From a checkpoint of a small transformer trained on Wikipedia: width 192.
Each number is 500 + 50 x the weight over the matrix's rms, rounded and kept within 0 to 999. Layers, rows and columns count from 0. Numbers have three digits each.

# layer 2 MLP up, 768x192, rms 0.117, rows 212-277, columns 0-47
498565567476547468516455447438432510522477467622512565516331396529580512556491532518487441496523686514427552513434467497583507572460422509494568
501528506468474500433552505491431515452535575527465555412491482470480533506452500459434539482472491481507491505581602573550454590522506405475483
481531545476493527414527515468494452430493473414483546540486519514538508495493448367533597524534477559494562488533582573536516471445484485530661
526544492444524552508537533588488448505517429464394492572544503483502483553491470435467556572587546451563506547600576603541523588529557413484570
552476502497493419485457434521498496493453520490437538534492455468648431462494498466549526435435448559508505510491474417428448522455467490437409
537468494449445433456484475516522483527510525468549555494554557475475502526480514418507511503348495567581589489556538464459526442584485509537511
545508486548478500531504511523488486443556474602505474484442452544565515475550496488482558521462555580512534566579490533441523519595419477551534
498418542666523470509504469590450530450482477482547536488463514468524540450619552430512579520505504523557549526486534511507438466503529454506438
450538499456448546513489462521508524559480480491494553467517466534434529561458489499484484506502545443488449429529518487483459511559570499547483
518465568495496504564485420554411468556467522454509529483526513557549478503436610471486424521493554540546412480512572541534444452558482515514491
452479419407461513456550519434547443476439579434538482557436534598534541570491510464512543479525537557470530465463446442476455489483542440524541
517520469478467461516447587480481481479537487482486596549518447498532472562574488603458503465509514512549423451496470495462444507486488490485522
519504491458519447522454577531428404551503497377427549463550514512516609573511444502483475486566461510533438507589399488442553492606558447522552
490475455450510430558543488531580471563562586523483568411583517495425483505504481496456509456508450536524457620519543518508591445394478443499413
517545482485506474481432564470474421556458432533588472477459432538551460513496483558523592420481473460450466527540518516548515614464426502482520
563492513425418533605470501485560424462538532548572567518466459549545502587430499496471518586553564453546495505493497482461454460479546423544474
521543481478459463484521481583524383606514574506532508477603547473419438455530473511371469494581517576507508484491528562650534479571535447496521
435376450476533452571486463509478467413471526425390494588533451544586607492504539388506578491453532459572498496349526503453473493529548483507496
532500545522498548462516576518486476471529420535506545519538565606457566445581484467589592434484526483507553534475544551491489609468456591487620
465450481488455462426526539511517351439531431545435471563411455587464439435557472491551516527454568484483462449541445386445550583522567534539461
500510496505432498504531530429526464463517533485369499515518485449501526462478472512467421566463485525558411458434458447470503503487536458530470
466512425527471585498562418520515477395414498516501531447514407500532444478532535414536459498531482453473530484553484457489563491463465421429364
575481467489458408479445501535619478537474473537491472531576564435512538480530488556510513567576451607515474472523484503434468509599542513532561
488505453517539603469475423433435437521434504526535453378554448581426511541458503487523477511632514391509480388514460457469545569482549460544454
493537551463556441425365572552473494491402564491521482536461434445535547507519470585494546512555477494443582594482582484485428551572518449537486
575451588552446461508416452500516421495500481560446420485599448562502522546516551460504443480498522449521514535615549429537573424514490510449389
460375501589547487543524529499441456482507509542515535472493432580486489510554515500435514435469476432560627501509460502573538478512549511461478
528533490495424494541548542610527528593512487458453572523477495497540507503499473527527522492427442472456428538547487513422594580453560427540583
518449442537557495517484463532571489463491564475565506436544477450461487502386423479434453439552481468481520481481520430487523416565510599521531
522428468588532517470520480494401445564400506518581591493436527473500548621457571523606543454541521419549428467580464540493458511563503438354411
567571522512586504504479472509626519495479491435497422372541512487509465563554563548486542467529428450450579495452493563495535494436502559499489
483528477587534506448480531538524509603536455511468432385523420483516570480445554522527486580471618502415472439476513544465512587517517536488590
490480479594459576583563486567449524460439539460497580431512449578484448494492525436490492534629529546466462537483481505502509537495502577482520
537500549560502584409437577459538627529509548433453424472466524474642569477493518535495496540485547510467525456475472526499483490564578444493563
478463564543471488579520472474470446504464527485481443435504612510515593476503432447447540565498509557523486403523484523483466540588516486566500
522555500483491512538481552536483518476629533554491548524556478481420525399482461432488551528456532585542460510438538544535532479407512517492534
590556595506475484506526423462446472509493428482439483511518504469538558515438569478497480471460480456573538645572547366515471468557477458465580
445504478473472577473423467525468555536505501488466509442459481509446489485448531505546487426542485507541480442549531462494574541463455572535515
586507436560497435559493562451467556464522463482414411534518477460524518405512478570522473471472584477474532515565447526417531526541488426525467
504553568437597499362453512531578485511530485518470493492604418539470559506591551563531461545520552492566559451409576467423494470573426629495458
419637483519528485474476437562544469540475477604505546427540453485495553583565452549456613518498544509581485568496502440618584596537489466619374
460480451541479512455447501429523517498474551477500567614483514466424585588544473560437552505385450487458555437504602513482407526414456446498375
539487496539567505523501474500489548583498476500491506492490437518540495508420380532526542586468583443473474486512486519541470513529520509462387
500592487467492488501451541427434432563435539474495443545441481484487374492494455450524555542473438471568494575507668537492543506477536504361550
547510524400553466477597509504455416581391591441545505381589521498509518598588498462457459468578414499562494445566523452466523567593471481570526
503572521553450457579499445467371494520547605634467514564479503500533521530454387601405558426523481487480473526422380460445515539430542491553499
530462474489512475542515501387611512478484481417506585463541488565544561532476512520494501436550521483557548561490538477531506467506468513522473
573568556464492567491543392441528530497468524511571574453475604593441407518538478532523476482406451462556579512420554459509435557541405544531510
534492516526486526545552548479463517568416525509565471528577459443465546505498533507494428475536479497469494493548568619499561593517579545507523
524528570471498508552563557527556506543469381481550471497498489529592534474583521495654515500473479492496564472513487456611537523517487461445552
470431514535516592438481497479490507496490596486438409543483526436534594480578546460418441519523478520524436565455562571462508504553440429566454
498486458379488491462481545574410408536539484461469517436431445546517571512576469521452563491487562511529413438581418518527453604487460471529528
568471577423514417566530509512520498575583584484480482370509569507477533445486574571424486517599456506505492488598468455479473549487466433508470
493521502426451462457576534548587481504477485514476537492467511449564505509513520442401491489536456445550586498474511470457494509461476503437499
532509482585432503478468528527546517538468343401479552407534599552516504592515455458541449378500544467541591489500568455471471552460500469381531
548524566490510467446573502540558434479470532550503400554527444447522487508453425592487445533474521390490469425558540451445497598468591434535425
466477501452540612539511537447509499470483527523556417640482478473611439526508442473534511422512565419497411534431553557521553509443508580529492
578487506481510675443486513497536500519433370496513563474453516426521485519474436465482553591624499453536512540470516549459451485440590480549510
448515480520563507467514560496498462520512419552502518459564523437452560402442490511583528570517456550466388546530492436564464490492516503533435
490535567570480561518493545501580489509481417482527507458427529398475530509476556422404576545551398492495433492405444595469571526554521418524471
486473437567542482567459539499405504429543463498523478537509598585483480459442548544484514414568448477500514488459567505474483499443456417513414
548452551545477491563515569522490459436422454545497543534545450449443476516500452430508498532578444489405499458456538541478524478499360497485432
577371523484442553483503606444538427515533464444499482528511431453536501499421533508603527468434523558451483440466532492464447502546533496493415
408431530523550443495499464558512559519473416509439401563525448511423447506484453510389561392508390507476453517537523510468433502511503451592424
529480528579512475462496506277541523412510563559506503538532560409517561430528553505453521486498566469561495463559493516472472520456449518445558
527538506529473510523521462502532539496535601449475450495442653536472493636441455503539560444505440501517570410535453473437542510511493423598511
# layer 2 MLP down (transposed), 768x192, rms 0.117, rows 212-277, columns 0-47
533455448496417425481431514468484439500470455524560580570503451511495390476498471533490556572516571512497410435520431482433620435393468510432483
497539491519500630474511482474538601416427509530460495541507493517444487459558530538463456455552415477532505499460494500564537531484487541440560
554489526512473470523549529481502476484482490550554500544539607473453434478511496508432461468503433584556485648408457476483438484419378465551506
453446433543465525490580590545537538452477581562574421595521464506530506487501515480447464555433510611444482495472546473488514469490494430510599
536514514501541514494411467468428518475421476495421459521475432350530389451634548552492551506486439446515522454451537575541490527498383561424456
644635397468517507510468494449398440499440528560581466499493528495544414548500483534440519499498404514472497594518474568470511509538528534492461
497414583523493519518509536561597478561554486420468500488455560489508489548400510503604549515519486558508483394520567533454459470535501512503483
544576488523612494562484455513623546523534447452526552465551531503506474390543611493577517513434454556507518531519437523438506515474452451373491
503546509549472531535529516540519435517507439489487531518590525432517496442466448443513564416459470541495529537434498477458465534565501508476496
559605468461429445436419563580531474477474396467577543453465522470461560560378445481528329445460489463621438460481527493544462538471385455510403
492424481535550508456444506498458520511480513455551548522423421440514454515439570449500479459551417440555482522508515466542549564624542497513551
411461537552440558523465520590561461483546509458521494445440573491401468485541450464455461473503429631400556458563489484458512613541460592538530
494560520476412472478485524448548577531451406395500472464486492550483406505454488414425457486488488513590451583556639472589522492451428449429389
493553513499414556514468540505456575527554533530454447548518489543609494440595584490420496509514498401629466544526503451451492434541493481513578
518488470411399492523479527544454449447583457586491583441498534497552501506389540676628580435491572343516522505538454508483475550454532480488455
476451487402485427469533541524489488502465504558451456526474501476485523583604502552624520524517595548505552546502519526494554505458469387544471
473508523491526563504584521513462516500506467519485461599539596557475466543396489533566533392506553483519470481446426457496564550526517472623481
462437455559543465509503543487533487491483504492532601416433447605535427506450470548365482480487499478516470517505483591460604507531508383462528
518479459522565594521566537507429432470582507497469483449468522500466430470502479607429516560514479447535510515502472501417517466623479528439532
491477418517397514491552385486433531523353488608496478507459565423456494463479452480485502485543395409531546532506501428558461453521511449507433
353473491443485500533539432503452496482516574438488474470465458416419517636487484508461442535478539547507372492508432511465517435537540500529511
550567502544584558521516496493445417488605506484435450476420486506516529413440538489444519552519434581483505519630597460534566532419474423580409
568450575495486473524501495537563494501522497436525545415446466496462584470554431463511485426439510598483488461535488557547425462489514542447460
492473554517491474488449578538505487428580544536469448494483508459576424462467508468537553534462422572489625476502525548463455471486511508464513
512437423509517525523555459492498559573531562404488428494520535480484579427384505556506473391479564450519572499482537498462527481507449466515507
472432454384512482532444517460495480432542408547508498506470410457464443409543395476445487524447496549498451481487532595412542483495477488479517
476568533426410490514506493465412506546502554471489522434441414469469418475473393584444487534465498597552437372546534484540424496568476483418454
431519488515530608446449468462525517510539565547486465480530505469483459596479483448469478545483532517467487481505571523481519467504504546557565
463530451462521514498522486401524511541507608489505451580571469544481430530555454490408505542517469471506490557499500433505544462469450540476452
488452510502436581577468577554503503517620528461447507577516409550535465462443498535472421632512461496455444436420401425535542524455529518597528
466562466434553428529508422405497431513520502540574518535571421454492489435354463506515477553542559571579439504492415505532418496483578496494474
608502503498443499537474490544519528557495509548629462467447520521485474432495427488521527480529570541559459516502521516576567551546476531524410
594489440479532501479437469517512388436504486507500531499539548509485478492522495492509561467444531494423496550477509551442531558501475496496618
451454593510469481514471471537608472533477521482453466383455491586541566541523454389499442379603467482469430532502584509468484410474452438525416
489555516470535444564443431478499458445551593447521497495615475403519440468507563477496513520514467502495535503534522510470507522487460468408508
465463525538556486479538542527428426452472400527459453441496531509441456492509509522476453448538433538516410441492526556530516489506515483438417
508465442526536496537541529533535422432513472526566465445480512615586468442565459475512439521526450532505465563543497563446524555535463473492444
562449533532522524475520423490495540589498462457591463582527462424482435445506473448536425531484534487569523533488492596495380521468524528526571
525446515531532519492509533528513390508515462423491533546497460517543482466477521450493402462394527492396512430513433483386530597538463462612426
446422480494455571396481462478510511511492462510359504516496510484586550493452476465502467569523467520504471576514617542541546560502585417538461
449503510485447521506516522447496457477400484468535446549471459541628503536449550471589464466577539508552505476469460523467488515466519574410455
482448431391544513493519467571495542422418495531370464463530418409538484446433431479524454546560466417560463586500523393454502466486530466497535
450554425465549472466562566431470562436490499558454507561494511473581589438511513536334424582520551487477449538445498501470529496448468416403516
584599557455510477475530501549539490488457481541484596438582550506468461499549462505487457527551473461504523471529552417591525449589535528457498
539508428511449472470553449508535533496437507494486487512464617517421446571495478577519484581501576492498494499542506569488450477455408539420567
588540578495443508533424457510501450527489501481539487560512524537421506534410350473582452536497430411445472529449416453581449546512480532425522
406499536520471442549538536416415454584406467512507499556543502517526451573533515421465406494500529548511582626446539447482505474540484467481487
510502529500419535506446513477472412465537593645594479402555456495496452515496495470536417510460456456507550499489501465501467645467535467545474
503489472524500468546512504450432445463477513419440442553503387498470422504495493631474530493408547522605499515501460456506427424462543487509532
493542605522467461535475443514515452493471425478419507557454444535492475616542452493522539534523575534545468483478528531539492418448417511521511
559578506442446483458543536509548519503546499517519513455478538497510473551538575490530413534462552444493452547456663498500524510547590504485548
508488458493558450558496502445454584467434477543452476479566473565447534507497496435548474466440459518534468573517456494406473450590573560452465
506471545530488508464440466460536539469422515530508475428503593444513497476531412427569440481462448458597522578526489551534550444504458490493563
469481468496539398486517507511523465511547553524529570501455404568543526438510473494547600529507563564564596511531467557512546466466440449530478
463636528471454585472485493482478538608551561542562446545505439485431458489508478461434522490500527520489418452581376474466496500450587429493489
467324585512528515443463463481485538473627521552479525490531520601500553446581566401460461479481510483553497513358534497472524568496589504533521
502559477489492542520477459483468562490530525472482474545575440506504508533544544600396470498468520414524443539492473566511572418517527521479449
513547545478465467524497445452455508520528500481557498547515570517499475444494535530348384495475466521549478334540585490543557496527483439475514
484449523504485483467496570539485476474506506412586489482531539439508555510567512499437466461582474500426545550587540477439498507506606418444490
451480539462547528402460518529405502584426486550487417449595504496470514454437481535530576470538473416455507500476579524458525595477436527541520
603471536478476473443482487515432551469436387533422495522490456488489530477449474498410483459460453449545466469485438494492479416471476542492495
531427477470595486471559518469471538514482499607487465485570496472560535579526506483503494574494462566464494513536581504493520558416467432432542
489528485539476418554498557557531466500546404467445541471432492452434402528554529536624495473547464520503474546417554516479415493572371555478436
525507472446442494565477419613491429503567437579519496592431424462541451506490543507636468518511569437466557384536508508491461586516448469500450
486492535445472491499538498509501491554486472435504500494484488508484426530545485557481485485491603494472448532510516508518419455472502558426503
569497471575508506556514412442509514535585566436481584409476485440505527451465453541448511438523538504382533572480503479483446529541494572482508